Part of a small language model's weights: RMSNorm before each block, a variant of Muon for these matrices.
Each number is 128 + 24 x the weight over its row's rms, rounded and kept within 0 to 255. Layers, rows and columns count from 0. Numbers have three digits each. The size before them is the row's rms in percent of the matrix's.

# layer 9 MLP up, 320x256, rms 0.0927, rows 109-208, columns 0-63
104:148163065149128119155145125119125141114145108107115067175135113124127133170153159121099144104171130089128171178120115103113099113134140138097143122119098108112112137120144148093150123160184136
101:177140134110156184115118117151098175129104105120071151129161105083148128105143151146136121123077146096163127160123133121099121095170149118152146110108156117155140146105106165162088120130131174
097:138082106145132154146100094174137108074118109142132130138111147108139089087132137131086158157142154164170110130149125168120135080116130088115129114128100119106126150145147107154097077185132144
106:150128155169134124124127087139100098141094160084140107144160125132121082115103155094100161114104151117149105108143098173126140125134158119118099113138094160130160138121123156107109158153164078
095:132165078116151137099089181129141130121128146131109088156103104130130115154140115096095095102127169120139147114120112105115127110131119145131122136143144109126155133109113131164139128125108119
091:149133160109142159142132124094115100113101113136137126142139157116153130146101136126140061092072151149139160103118101134125127131081105124107102077149123090124126146206128080189114113135118104
094:133158130108162126133153181132147165112130147139147151173175133173105137143113125122125109085089110152148136142116122146138135110158114136123145148105143104131094162078112131119148149139142158
103:135127138117138146133152106116140129082159177093091155107116169114107155131109152130143116116147122120142173110120113126070122146123197114137123130160162147131155122086122125152136108158142086
093:144138117058110156151125138134120127083113111104132115104164100150145141143158117122162110169144133126152116122125121088118149161162156129125112149170122117092112097138116132107142164169162171
110:172133111113107108164130111138151101149090123135124135114152096108158124168159104141128107137145119182128096158120114157132108123132073109161078124107090134144131160129149132131172130128136118
099:122071117097117081147101123102146112139131057112138128125115109122095130119106137126136153130107110130149166181116114120110152136117100165130132166117144144118103096154126131082151082157130164
096:128096156140140173138154187161122138110134102146117143119128111092130134159170111131136152082121136119094187176126071134153159085136134176134148103117152121113140115099123112138163121168153143
100:131134077097146121155117170132135139118149160097147141136135139171151191100082122148135133128130167111143119118117140108103117175117100132092112131147119153121120088131153124115157120118089091
096:153110147112131143089101125052156163141143123102185090145126149150131153142120138119129115085171139109149132149143122088074130133163112135130111100106161087114097139108145127144111092119130144
094:107121139166136140155093146156119134107126105150129141125076133098112157129119141128070117151133149133137153094106142132125111132144096141142099099106116120107092144139143100134090135111130154
098:068143117098133122117159165115111127133148140141143129146148155114152114097132111144104121139161109131144163138135154151167112151140135148134072103171106124129149160097111179108127104088120157
108:130147106146085115152142111123123144095103119140155126119164161135150055118133159116100161121102154110108127122128116111077104119100138074122105123097157157129139159103112151115149153108103140
092:119108162133102150161113121170127083153119161143117087143148120160127111136130136145119087142143112116147176136163083143104116112131138136162123155091111108159117112122100128108121137117128144
105:108105139123161111117161171106129097135119157102122105185139122116148185147130059170114152128111126114054104158178098161135087140147103114119117149110073135146116123127155140121093142154112156
105:130117083151123142095100161104087114140121135133132130134113119134134133107138136148090152145170130146085133149119115098175089110164159119165119107217137170114129097111129166097120123127156160
103:076119134122097166076114144114111111124113115097135107147143105142105107100164137100160116169138100116126131132137158144073132140113180119138128143122162166086107160111161117129174123124154124
101:156079108118142106141146131133159141092154100120134143114104128093166125128133123131145124130118133139128116116103142193082129149081124143126096145128105091106154135095122134102103113163128152
103:145129163089110133144118111123093146111167114107080148122140133118141120147124093121166156103121108094103104127105094151109154105100168114136134141136171137061174130141100131141114151124124153
090:118153129102142096127077102115129124134121134133114090136150087135157115115143143150158127080160130138168079129131134113124116118112119138150151116154191099138141136170122130113119121138112141
106:105140179127143124070112107137082092145092140125133119114134145173158123068117129167131160156122099137145100149133113145117146144133134165122110098160156090162186120113097128106132102144119139
101:127136124093077114094116151157106132139180153122147115131114130111104097103161089079102142124182109135091132152132163135183102137114113114129134177133113122145110121104136118136127127108123134
101:090160138153148126114127105134095140154159135121110095127066139154155114113097114127137124105157159133120145146105158119129123080166122129121141123106156184160117149153159148100149100125091159
099:130146132148126132132152098155125073116110136153142155153149124116123150127169148126128123088134135102138088128189122129105155131145094138124160131187125112157146117123094133096150105105163186
101:152142173176151152099122097088098131158137135151111134124151094135154116138151151121087130164150185174157157117128141124132110126137124108127102107153157112143098095170098154129153119134121113
109:121095121137113117105092122106142110120091173125124106173082168131133148112146097095121150126148119120108116115166161133117140121107153159170148141104106130130091116131120108123179140131136144
105:148164130087122094131114100106114161120139176127152135159116162093144144165125128082144172122161152149135129138089112156135115105117147105091148101154117109104113173147105098146149135153124133
101:132095146137155139125113150151112117145140149172109105131140119113117154130168118146138151107111169161108112144063183105101132115106096136112131109126123141152125109174155128110187132173135126
106:145123159145124094097117146126113153102103125121083103125128179126110166113088157155125118103136138139146112113163142127110116076108137174114108123119116141137115128114136143171127146121115103
105:136102164094107147109138117127130120116124112179112106076116107095145120101120131107121111143134119113147123127148108121126131115139146117143098132114142155156054151141093136136128149101144139
097:079083092114165146120108119153160074066092142141128108126134165140084127134133136103154072139105100154138138151150101111106125142145106151109123136152145130158148122133126112154159097088113117
101:167127146122113123110071117137172139116126173145120124137113129111126090115098108110117137140083161126168129123143108114121138158134137100143114110118123133140158172098131128088134155124132071
103:112072106129114120120147137111095101138099097102111124146118159119125126148144143123139120123138134117160144116164122105110164104146152077126149106136114147115098150088130137168085117135119124
098:089130117140117142103145131100161167086127108120165103124139128124114124156108109120164150091144081074137127154165122137141133166168081082164157116117131150125128125167169138136101145185156149
104:151122134127091090137116097175103160151128157144107130143133135127109158094120154101101149106130176179094135139128153142153118117126150080098100162144112116150174159116127117144095120158126126
104:155161144065127133134130105096097123147169159125143101100133143045122135123131174181161092093102148134082171173142113155142187119113102113135153115120098127075116119137126118110127111096149095
098:144145106128179112151077163131151115113113119107097125124103179132146123170117129129127123104123143129138156195140146166125143136116117122138105134116092145108132122111165119119169149132145117
100:125091172139098117140170093056140113117123133162088122119154101119116157157122162106143149165128116151134154153136151135172150081108109132118129115112177085142069109081103117089111122145144130
099:139128103162143101129111147104118124119162149111085148130106123140126093168118118103120128102106128138140071171123153139123161139161112098124135137141116127136198077134148151153128138122156156
102:153148152091134111120137117105145140132112132094124101112098150125134094156156124099122112116168159114184117138149121130127104143102139138121139166091167101167141114118150167113129120156154119
101:127119132150134120143142138114138118096150174124116120169126125128120123145096127144106100128129102111124152098172129141109084078117134110140112153124144096132132126118133126164132135145159137
094:120152123142111103144119172106144133126119123152110118136134132111133159162165173146152149155128078154115123146075133149119125191130139130090166119129122180072146155092100125123115117132132133
106:125102125123127107144098177149133116072117127093095180125121136106091147111116119088156150102163089100152115180137153122134146155133127096101146175096135149125128145099123113151130158145139132
094:096119110139150116181128157150150130129100129141125104129107120157154109118095110080102124126127179153141120116122121139100092146075187086122166092160114140131097102129118126146076136107147097
097:173120141107144093123118135084132123147167173126143102125151123134126126152163144150129136150150103136142091116113181101139114121166095144159105113146142108085143158157049115135102108128104126
096:109088122119132129111126141126149101129157111066131135076128095117126134099067130149142142142115126141105134168103139159135126145126125168093089114092090146104145113120116145140129097082208113
108:126145111091150086086138158101127127138120144146122136135095106093119097131142162089094151131107137145084142087127133161102157134149112128115163125135123133143104125130103159141137122131144121
105:151130095150160107117162139175126109114076131110149106130158131106102122135079101133116116112182106169137134111145071151118171111152146132126137118100148114125144170137137116168148103119138121
098:137114118107151135157114099138131129096123176145118105126141156115188131112107139156125170101134120143139122090108133143118141130082184104123120116161119175146103100113126110140125142135111156
096:122118128124095118140093177081112163147110116105173110140152144171090115099164071159135123127120144112066171109165150124136140135130136104091153117143144101104121119133110153160108097157122120
099:071085145115097103102129179122112147121120118075124125125131144139117108139117144147104121124115122158156156073132113099157122093133137110138136113127141129126123115131133156110128130115087102
098:147126130142148123162107102108160142137162121167153133109163126135142146118130080155132150121107129128154141121095126158113173087151144126123162105107113081129096153112131115110128157118112116
090:125143109110116133108139116099144146141132129166101128129124091101115164185110125147107130083178128170104123149136149165104143086149136123145108102141163107149143132152128136101128167117099129
096:091136131134122103136128143172164112142115143135148093138094110132139136099116109114138100179103127089130135112135118142131163111121124136109142141147125152137191139149117133185139105113150110
099:116129115117162086108137120159165113110115140107151135080167144171108171142123126116100168102115131118099104132150113130138069130118120133148157094129162130096151097129163149095098098101138135
095:139088098124090139136128154152119127089157131144148125092137136121108159140116140114155131145118122097142147175123149129117075133070104136095127131155146158157130118136130114149130119106126130
101:076130105122113110082136149152182110106133167105144095131128106141147184124196142130091126110112105143123136100120105142100158147141143138127123132122082155168145140158135112125168122118106122
102:122136129164069142128116173117134132162146093123108146120150114144102111122170134137115101136152159122107085142141139169152121142088142170103129119071114125097126155075123116107070098113135144
107:100142117140135151137143102108099128117169140113132113096066092122098174112072151140138101104122164094122125152111129172123140089158174135169143187166111141115131117164122148149129089061118107
097:133106114153125104130086129107146173102177124135081116145088144136120118093126114207179117106150160159172094117132118112113115132123126108135097112115094141159126133121089157142135157123091122
095:126121124160128126145125135132139143148194127104145112100107113149172100152103132100159130095122128140153166180151136126118127099146111162155132167154115107172073170161157125146107119152122121
098:109114123117128138158173126129179139104131148127142160115107055125127132159108104142135120137123135116113091156102107184150144108113150127113134126174145112118108151128165092125151127132151156
104:057126129119110121083100145109098105102130135119141120128131139144170140141088136102151115176142144094139134100134115159160139104113145148091101167133139138129130106124142128101111150102162134
088:104134154099143152090137114138153147104172116160121127093134163162122133150129099140130138172125091077157129097147116111134171186128102152171112117159125100107114157120104094131163156124156125
110:099072112115097166147133123127132162126106118165107118148114110146135126144104134146119135121118120123148115130179116084121104115144118162182125157118115163127116117079134102142105118124151129
097:161128120104164119126123160115111088188122116164117093128159113113153124149108150122144144106102122081152139114133165120126134130136145118135121110112120127138108084137123153075168135151151100
101:137108100156137125099138150116133132117157149130155141112140141145082118135096099113157128136154155153169169125147089121140136122091184146122140075138141122098172116128140130123153137097121107
105:112121194129115165142108090134129152142127125113119097127139119134095100132118127142133129160101142096113080120116097153158136147105092111122159148109159086131116112121166128110125116124113070
109:095140115117099187127106139153122124130132106126147173179113134102163133128170145111126093164135099121097174100133124127129125153155128139139111137132115127138129106090124115109117132134126146
103:127125118134136120096111145113138095122134110128128124168125133116109121070103093140130146140115105166123132107181123080145169140154175165103106091128151076126138101111110102140154153103153116
096:114132159092132103102160163145109140120138123152129107131153140113117153140139093132140143110173133095161152154161156183124133126109163079150129085134123084140142072145117123128111122085068120
094:150129164091129093144120144130131086143092102132137134090116134119118125152074166136126132118143130145134197159127092123090129087114120106131125121108074115173106152099153155139126124089131112
101:110146152125148118125120162164166129126124129106129141159137135150121159127162139092142125124153122102130156130095103136120121135125076161166121123108090087125110114099148097136155122081159121
102:119098120110156134127145133091127156145117150170134167110119137079073153163134128101163170143146113117135087113122153108083101135119159109123123114103124119113155099147075119149098146112111101
101:147127129154129106130179086115132082125090142104125189120095170108112182150128105163110150129116104133104111141136135159115146131136131110126139085087164094166153132156113120152155093131119109
099:091143165123148145090125097126126109144149150153146158126090130228085140152144087133089102081131130161119143132096131138099118156154153108141125170157073133140156164144116148172156130112121111
105:139085169106103114098121117111141146103177115173131128128159127148153123154139124098098102146145140114111152118129163109149160088141061102137109136100115107107122196146119122132109108135128113
095:139139133139156144169154107136145100115112133116118109165162130148145174093144117137112133158105122150144097163112108119160139153153116140155182149147161129083142126125122141121131110139141169
093:121130102116113159158107106109179140117172124116118136119106103131086118136144115130153139168152172116122180153121128087124171136115113169115115111092158158170113165130065117140126122168147157
092:120163164107131066136168121113103081117129139121127145144177094138116150111131100100101175117110076130113137080145112134141106177127132130119160109108137147140138121123094136110122157114139102
099:120097118147127115139110124136163119121163151144124151109166134161132149153144147150126125100119115170144133165133128138107117136114125122128152143128161116155111138130118170115138153141108152
104:160128103171139155110135110163135130101111151148061127136191112140149150147145121117124138145156137140134122161117125151102145183115155175145112169076170105127111140118101104136161143151143158
103:177105112127116112130135199152089125158107162152146091104126126121102138134121167145106111089150087141144158120143142133091130154135108115151128097122136152147156132093133121174109102132066131
115:096139115119125116152142130099150148164097147101160122125124083119090128161167115125111149103155116121170079124151173165164122137088141182125099138113089104145139155155081124115113132146111131
099:092139110100115111092140102083163089123108044105113172126097130134148136109118116132159121148137123101113119163162138148140125147145110110150099089133093158140142160108115103091126090132132142
100:118165146126146107125174153131105133141112114128125082154138129131124124143116092169136127105117132148168123120105127129112102114118114109105191141150124137125104111160151095165144123158129086
103:123165067149146133123127111157111144144092103120137102152143157164094161154122125127122132126127091158142151122127142078093145128113164147119083100137153154129137147121122118134093124133111114
082:076113141150112139131109127103154111101130152075108113118110141184090126105162089124122156127111145126147105120129138113138147129115151148145158163124145136127103134149114103119136097139176150
097:089153119069100140102142123111156141098156153148169147133151138137144153148087162137144143140137106132125109147157113153121130158122104123149120130105149159114103127138095146134103115164119131
094:113148083180085132177108086109154098121146095124113081107127147130115092134103113114129135143132098083144129149124106104133156101119137156133098127107130125131135141162169150149064116131101158
097:125110159157128117114143154124168114104134171122099141144122127124119146153126148121144109140158138135162091151139156152128170138143138192123087140120134151123101121148086097107111113166130133
106:144116163100118126098113103113113149119124142114167148141128117137131142122126124137152067112143134138187122142087140133102143101080135139169128118120068142148163134101156119135153153123144130
099:134118085145184156128122143135113113132122124175134126128152155152108153148148122127116125170157189101125102105130154141180136104148108138121118070127132140127115115097150083105150158123078106
103:115117107118151132114143100156097104130163133130165082079112132173106154095150096153154150074100176154116122112152140146126115103160092148177125107139155151143116115116136117177119119124138116
100:135158155104119145122121140175133092147140183148083116149143097114116139146106131128129119148102174095115132105102107100148141157100141144113117117097133135157121130125139127142127100163162133
102:095133130081064160136136152095154130127126114102159157108110132121164156112176137162135149092153141135065164127140092127147122109135116130149119161129165104127124125156143128126176128161132097